config = dict(
    num_hidden_layers=8,
    hidden_size=256,
    num_attention_heads=4,
    num_key_value_heads=4,
    head_dim=64,
    intermediate_size=1024,
    vocab_size=4096,
    hidden_act='swiglu',
    norm='rmsnorm',
    norm_place='pre',
    norm_eps=1e-05,
    positions='rope',
    rope_theta=10000.0,
    rope_fraction=1.0,
    qk_norm=False,
    attn_scale=0.125,
    bias='none',
    tie_word_embeddings=True,
    parallel_block=False,
    init='normal',
    init_std_qkv=0.0283,
    init_std_o=0.0,
    init_std_up=0.0283,
    init_std_down=0.0,
    optimizer='soap_variant',
    learning_rate=0.00343,
    beta1=0.95,
    beta2=0.95,
    weight_decay=0.05,
    lr_head=0.00724,
    max_grad_norm=0.5,
    warmup_steps=200,
    schedule='wsd',
    decay_fraction=1.0,
    decay_shape='linear',
    final_lr_fraction=0.0,
    batch_tokens=65536,
    max_seq_len=512,
    doc_mask=True,
    train_tokens=410200000,
    max_steps=6260,
    dataset='wikipedia_en',
)
Each number is 200 + 40 x the weight over the matrix's rms, rounded and kept within 0 to 999. Layers, rows and columns count from 0.

# layer 2 MLP down (transposed), 1024x256, rms 0.113, rows 74-78, columns 0-255
269,181,219,135,151,157,226,133,203,272,188,239,216,200,241,181,198,172,192,231,183,239,255,227,222,237,246,238,230,131,157,179,148,243,235,181,184,174,179,220,257,196,156,214,182,212,180,217,231,178,218,286,244,189,255,268,201,138,168,183,165,283,164,192,202,124,360,251,243,215,207,161,195,293,152,175,260,219,199,205,224,147,222,263,90,189,298,250,198,237,214,189,122,113,200,158,226,272,220,207,210,182,234,125,226,123,120,209,242,216,226,220,147,153,210,179,244,295,211,165,198,220,222,190,187,221,216,194,252,209,203,285,151,175,217,217,186,276,213,225,267,143,233,185,232,199,183,180,175,178,234,105,198,187,265,197,191,188,171,170,172,132,211,184,181,197,158,195,133,230,150,174,151,270,125,183,184,158,163,193,261,232,218,198,208,156,227,206,196,157,225,218,257,236,126,229,214,198,178,131,197,205,239,129,295,183,187,194,153,241,277,239,159,242,221,159,139,225,177,299,174,189,225,204,276,176,128,197,167,175,229,147,216,197,254,183,160,230,214,187,196,210,148,201,184,180,177,262,193,258,247,245,161,252,172,191
226,218,218,193,177,204,121,174,180,230,178,150,255,156,178,203,192,157,168,172,183,224,140,194,160,221,195,218,197,142,216,225,266,130,230,189,48,152,243,221,249,144,159,224,226,215,272,144,214,246,242,161,179,207,243,203,293,218,183,274,210,223,167,168,233,268,201,167,206,221,201,186,171,241,243,210,186,136,122,247,249,177,147,181,253,144,230,182,270,95,210,215,199,253,252,202,262,185,222,181,190,232,211,184,157,249,224,173,217,206,196,213,210,158,132,273,252,162,176,244,208,187,178,218,193,143,232,154,279,180,170,172,200,145,140,203,198,228,135,192,167,227,251,173,211,183,174,274,212,205,249,188,262,182,217,203,216,164,129,181,223,265,209,282,215,213,240,204,162,112,225,209,260,173,178,200,221,156,176,143,135,225,214,114,152,162,270,173,203,186,193,186,203,219,192,263,139,154,133,214,218,233,210,269,240,219,233,205,188,248,145,213,192,212,219,263,153,170,180,217,198,178,178,160,238,227,186,251,218,140,245,211,181,189,248,187,278,177,218,178,204,193,169,217,204,229,181,160,266,162,223,203,166,179,165,246
156,226,226,198,210,199,252,294,248,229,131,250,227,261,141,220,225,194,145,169,177,169,203,216,196,215,210,162,205,179,228,207,231,151,193,268,153,145,205,175,188,165,210,234,220,272,156,246,195,191,266,205,158,202,249,219,189,141,240,217,229,236,238,154,195,196,73,157,222,210,185,297,172,279,192,235,187,219,219,268,235,165,139,217,260,151,269,193,164,192,199,254,161,136,228,171,191,215,245,182,219,163,183,56,234,126,208,234,231,174,157,158,229,233,162,198,226,201,296,255,170,180,142,239,133,177,130,172,126,269,176,174,153,209,200,161,203,225,182,205,237,264,163,192,199,244,117,189,280,129,230,250,165,162,239,215,208,130,240,152,188,186,197,208,150,214,140,289,173,205,236,256,174,244,234,224,213,188,236,181,148,264,171,195,200,162,244,167,157,260,210,249,159,192,152,206,178,250,177,201,177,185,192,195,192,230,190,275,189,225,174,228,247,182,203,185,152,204,194,174,255,181,171,147,164,250,162,188,205,175,287,194,265,137,243,172,220,235,161,214,219,145,181,227,243,231,197,254,237,214,163,180,241,198,227,247
180,210,231,313,198,177,218,239,166,169,253,226,250,149,239,187,192,116,156,228,132,160,233,164,220,180,162,227,262,151,165,185,187,159,183,225,168,224,218,196,207,259,166,150,173,159,262,181,195,105,206,243,126,209,152,172,221,187,190,218,220,248,143,233,224,184,154,187,291,195,195,178,121,233,245,237,246,228,203,165,226,277,251,173,234,178,149,199,222,201,194,196,112,241,196,168,160,222,247,203,200,195,167,236,175,178,168,256,205,198,217,306,127,156,180,193,208,158,190,234,145,186,151,191,192,213,226,82,178,159,172,154,241,161,138,153,159,182,174,192,196,170,181,191,158,195,154,202,229,199,159,225,189,164,183,153,195,109,244,194,183,254,115,233,197,171,234,195,242,182,232,208,204,154,160,291,128,188,256,135,230,191,246,220,223,234,246,218,177,232,223,152,199,187,187,176,137,209,270,288,146,251,106,151,161,201,172,208,263,184,202,192,182,171,159,215,215,211,214,177,154,165,251,163,261,246,171,237,150,115,245,219,261,215,235,160,219,182,157,241,297,239,269,191,259,228,162,171,222,208,222,143,170,173,165,207
191,192,201,177,169,156,206,249,248,210,210,146,142,165,259,253,205,244,158,253,286,148,207,250,225,235,120,136,239,164,291,245,156,223,191,245,199,250,209,152,222,147,207,253,168,206,197,192,192,276,172,208,224,161,175,173,162,191,127,155,201,327,259,103,206,217,202,140,236,207,181,157,202,194,161,186,220,207,214,176,153,168,206,167,241,169,206,246,178,196,238,159,215,200,238,232,199,234,201,172,217,233,193,137,173,251,248,214,198,216,208,191,145,203,205,183,164,257,230,171,200,151,168,230,202,233,207,242,202,186,241,165,186,170,222,202,129,226,219,166,261,200,193,219,239,161,177,207,227,237,198,211,172,203,174,159,240,196,226,268,191,150,191,292,163,162,214,165,215,162,158,194,175,168,194,180,101,139,190,223,199,195,194,161,229,213,131,232,192,222,271,222,216,193,196,215,210,216,242,194,243,274,167,113,200,202,152,115,236,260,162,186,178,175,123,211,197,124,211,223,200,205,187,197,186,211,189,183,101,223,199,123,212,169,100,267,215,222,225,176,165,241,165,196,257,236,234,143,257,169,136,221,174,267,194,211
# layer 2 MLP gate, 1024x256, rms 0.125, rows 75-78, columns 0-255
176,251,220,179,284,212,218,216,209,168,129,177,241,188,283,183,307,215,228,143,250,129,151,204,243,139,239,214,184,220,196,185,271,197,263,261,242,179,234,210,274,230,254,172,217,126,209,196,246,115,182,284,274,184,161,266,152,181,229,175,141,218,190,207,227,212,203,133,242,225,212,211,247,180,230,199,210,207,245,228,247,255,147,194,215,228,98,216,227,181,247,156,190,212,207,217,126,238,180,232,158,252,196,235,167,230,141,219,126,177,152,121,233,229,222,211,221,219,151,200,194,205,167,170,194,181,196,245,125,206,167,167,160,155,178,165,154,112,165,209,238,234,226,223,189,248,222,214,199,249,234,121,250,201,175,172,113,248,235,197,109,259,162,205,211,237,199,216,204,222,206,203,150,198,200,209,230,220,210,173,171,219,175,193,340,207,180,173,306,227,190,208,208,197,267,182,219,239,182,193,174,187,143,179,132,170,155,271,148,212,196,218,252,183,181,244,284,170,174,229,216,204,171,167,154,186,174,191,193,163,180,149,245,219,194,184,224,160,195,215,263,217,247,189,214,197,181,178,182,183,244,227,239,173,96,244
204,216,301,144,221,184,197,275,173,219,199,201,148,153,210,129,157,254,193,215,223,195,243,226,177,262,254,177,132,241,152,197,288,168,177,189,162,237,281,204,197,156,224,143,218,299,240,200,175,190,225,169,160,186,199,124,258,143,190,155,226,146,260,179,173,201,208,317,149,213,204,221,191,258,207,203,223,117,179,218,247,227,206,175,190,248,246,239,254,161,196,192,199,162,186,171,180,234,246,192,251,213,212,273,133,183,198,214,201,159,160,210,262,155,194,221,185,174,140,272,166,244,210,122,210,156,203,273,189,169,219,201,200,234,169,209,196,182,171,201,217,257,161,191,199,172,202,195,188,237,132,167,163,183,106,222,172,293,202,148,207,147,188,232,226,197,261,183,203,188,262,182,231,138,171,211,174,192,254,110,204,152,242,113,239,225,162,226,229,152,211,185,228,208,139,225,140,190,217,187,201,174,251,186,247,231,270,97,214,231,186,258,218,228,216,171,245,166,83,216,179,213,198,188,205,194,159,254,175,187,208,156,187,169,193,158,195,187,161,234,203,236,206,231,193,210,176,183,250,203,187,212,164,196,177,190
214,190,218,179,199,232,267,234,312,163,226,224,187,162,171,174,187,225,200,196,177,236,231,192,168,178,171,304,229,184,244,223,171,248,197,128,230,190,143,237,189,110,183,200,214,225,227,107,192,247,197,144,255,222,191,172,137,195,195,286,320,210,192,170,127,149,221,176,146,196,177,223,228,242,217,209,197,157,181,236,233,278,245,264,244,177,248,276,217,181,162,238,173,186,188,208,218,126,163,147,207,198,224,192,218,173,162,231,236,230,230,166,164,242,290,197,182,238,163,204,217,253,238,256,165,195,221,195,162,190,154,266,253,213,297,134,212,196,172,206,197,173,199,218,228,153,226,209,244,129,146,247,207,200,197,191,250,180,139,211,118,182,257,178,154,140,239,194,210,172,257,150,278,167,225,207,310,139,201,135,257,272,181,194,234,103,151,189,207,151,226,215,216,176,123,252,183,203,261,243,233,176,179,194,195,242,241,191,246,201,246,184,195,242,262,164,232,220,236,245,138,277,256,184,219,129,140,210,216,196,178,182,167,229,189,226,216,188,209,218,222,185,122,203,145,218,203,160,227,164,262,125,156,225,181,188
223,145,233,246,196,175,288,206,179,162,200,183,245,229,189,220,187,267,231,204,185,191,232,167,293,226,242,213,183,218,205,207,244,250,163,133,234,188,167,160,254,191,220,255,215,196,216,175,208,185,159,165,224,229,135,172,197,132,130,139,267,235,215,172,174,196,213,105,159,151,213,204,158,204,180,233,162,251,238,191,165,137,157,216,153,180,203,213,210,206,195,191,169,160,157,242,168,171,190,152,208,179,210,172,199,214,173,217,217,128,210,223,190,273,270,172,233,194,226,208,222,217,162,203,215,246,175,247,253,123,205,208,147,234,190,231,254,247,198,224,179,169,259,214,215,205,151,222,102,242,162,172,151,153,164,105,189,259,188,209,190,139,83,167,212,203,113,212,133,225,173,154,224,214,247,231,131,226,162,177,311,185,262,105,227,202,168,111,218,147,252,263,169,201,194,165,249,223,187,194,264,224,246,189,206,135,216,208,275,194,175,170,157,157,178,168,215,174,169,234,152,192,232,254,202,167,134,119,197,182,252,171,167,165,95,177,180,237,160,216,221,225,143,198,216,218,152,182,195,243,219,166,218,165,194,182
# layer 2 MLP up, 1024x256, rms 0.124, rows 75-78, columns 0-255
198,162,194,186,214,232,140,184,163,208,217,251,179,193,201,235,261,211,117,162,162,225,182,179,246,207,222,193,209,238,215,242,194,225,177,188,231,156,167,243,200,193,183,194,220,197,120,249,203,170,179,171,171,224,187,174,141,268,171,200,205,179,256,222,298,186,255,172,147,187,205,240,177,148,183,233,204,120,172,173,164,170,296,212,192,250,229,282,198,188,202,169,116,225,181,169,162,174,201,176,176,179,228,335,136,182,217,187,282,156,200,302,202,193,241,124,172,242,240,228,187,242,237,182,212,178,169,154,222,235,192,157,192,207,181,187,200,194,194,173,223,249,225,241,184,268,140,200,206,231,240,180,124,218,201,190,135,168,200,218,147,239,175,202,215,242,182,211,248,212,200,246,137,253,197,256,220,261,209,169,212,274,212,180,192,273,116,243,176,190,184,230,202,218,205,152,160,171,107,174,133,205,194,224,191,264,183,221,194,197,227,159,159,206,178,232,216,157,144,182,235,217,184,261,199,186,180,195,223,156,173,194,151,210,147,246,205,146,164,243,255,280,182,265,226,261,195,258,171,220,202,97,213,166,140,241
160,240,298,183,187,175,179,254,196,177,149,216,218,190,197,178,245,245,201,210,186,183,190,167,239,207,211,209,134,289,174,182,179,162,239,240,182,241,230,197,281,159,252,207,247,207,188,273,192,161,170,174,174,214,256,203,157,180,107,166,198,177,233,211,236,183,197,276,132,219,217,160,177,172,159,153,217,130,138,199,227,278,207,185,194,147,293,170,197,184,206,221,208,242,172,185,226,154,253,203,227,245,193,164,173,287,185,211,233,210,181,198,112,167,198,245,290,145,230,225,154,213,201,186,240,206,215,207,149,204,180,96,223,222,217,223,145,170,111,191,188,232,215,240,176,197,235,161,247,199,182,208,127,146,184,168,174,262,259,189,207,163,246,222,261,183,243,147,258,225,309,186,227,174,224,256,214,185,185,156,199,223,201,138,202,188,199,248,226,152,159,243,206,226,157,210,147,162,159,199,156,189,185,157,269,190,258,180,176,184,148,178,204,218,243,186,168,219,142,170,203,142,313,140,212,241,130,243,199,245,156,199,183,129,174,220,190,202,171,243,135,235,275,223,243,224,238,257,124,180,135,173,180,243,196,232
251,206,183,221,201,235,253,233,215,149,165,153,197,211,170,230,146,224,200,215,176,215,274,190,189,215,159,193,213,134,174,171,203,174,241,227,184,179,197,171,210,286,167,138,213,171,195,233,265,244,216,253,229,140,163,283,198,189,132,167,86,179,183,150,249,277,205,202,177,217,211,187,204,228,195,206,191,158,214,178,182,222,214,189,136,173,138,224,164,262,218,223,117,228,217,232,178,319,89,171,217,230,256,209,254,262,252,223,170,167,164,219,241,257,204,201,192,181,183,172,143,184,146,167,130,211,265,204,243,192,181,154,263,213,191,233,202,203,222,206,201,211,132,194,148,230,185,249,138,255,294,146,236,172,221,204,195,162,277,192,244,187,283,164,333,219,192,206,149,139,207,261,157,219,210,243,158,204,153,244,143,174,208,166,161,202,238,188,181,233,157,188,206,280,259,190,260,206,127,306,208,249,227,164,173,113,205,214,189,227,195,193,164,224,187,208,199,236,157,193,185,259,186,190,208,242,100,168,180,221,217,155,158,220,190,185,218,134,196,117,201,200,239,280,251,213,178,225,158,215,174,229,203,195,206,187
212,285,233,172,203,150,222,143,238,240,147,200,219,161,238,161,225,140,205,213,204,174,164,228,256,170,234,196,218,142,197,227,101,199,206,308,195,220,181,235,164,183,194,213,216,221,176,135,171,148,167,188,214,261,197,277,280,225,168,209,229,182,217,147,240,224,194,205,229,266,196,189,227,164,214,141,237,170,194,266,229,259,106,221,197,185,158,142,119,235,252,182,268,197,170,199,220,205,202,220,227,156,236,185,160,212,194,210,228,213,164,292,248,151,153,251,197,216,151,175,179,178,196,186,211,249,218,208,119,204,197,197,218,196,198,180,235,128,183,166,158,145,185,165,232,141,171,203,168,243,184,255,213,193,270,245,189,198,242,279,229,166,247,198,258,207,215,140,216,285,153,240,252,183,207,280,276,289,265,294,179,214,188,230,128,226,292,184,243,147,241,165,167,232,228,261,143,240,192,265,209,153,223,279,196,230,292,187,235,176,165,232,121,179,175,188,193,277,244,141,234,200,144,164,211,194,215,230,224,210,238,166,218,234,244,177,192,192,249,197,218,210,227,228,219,113,141,202,210,207,244,203,173,206,196,187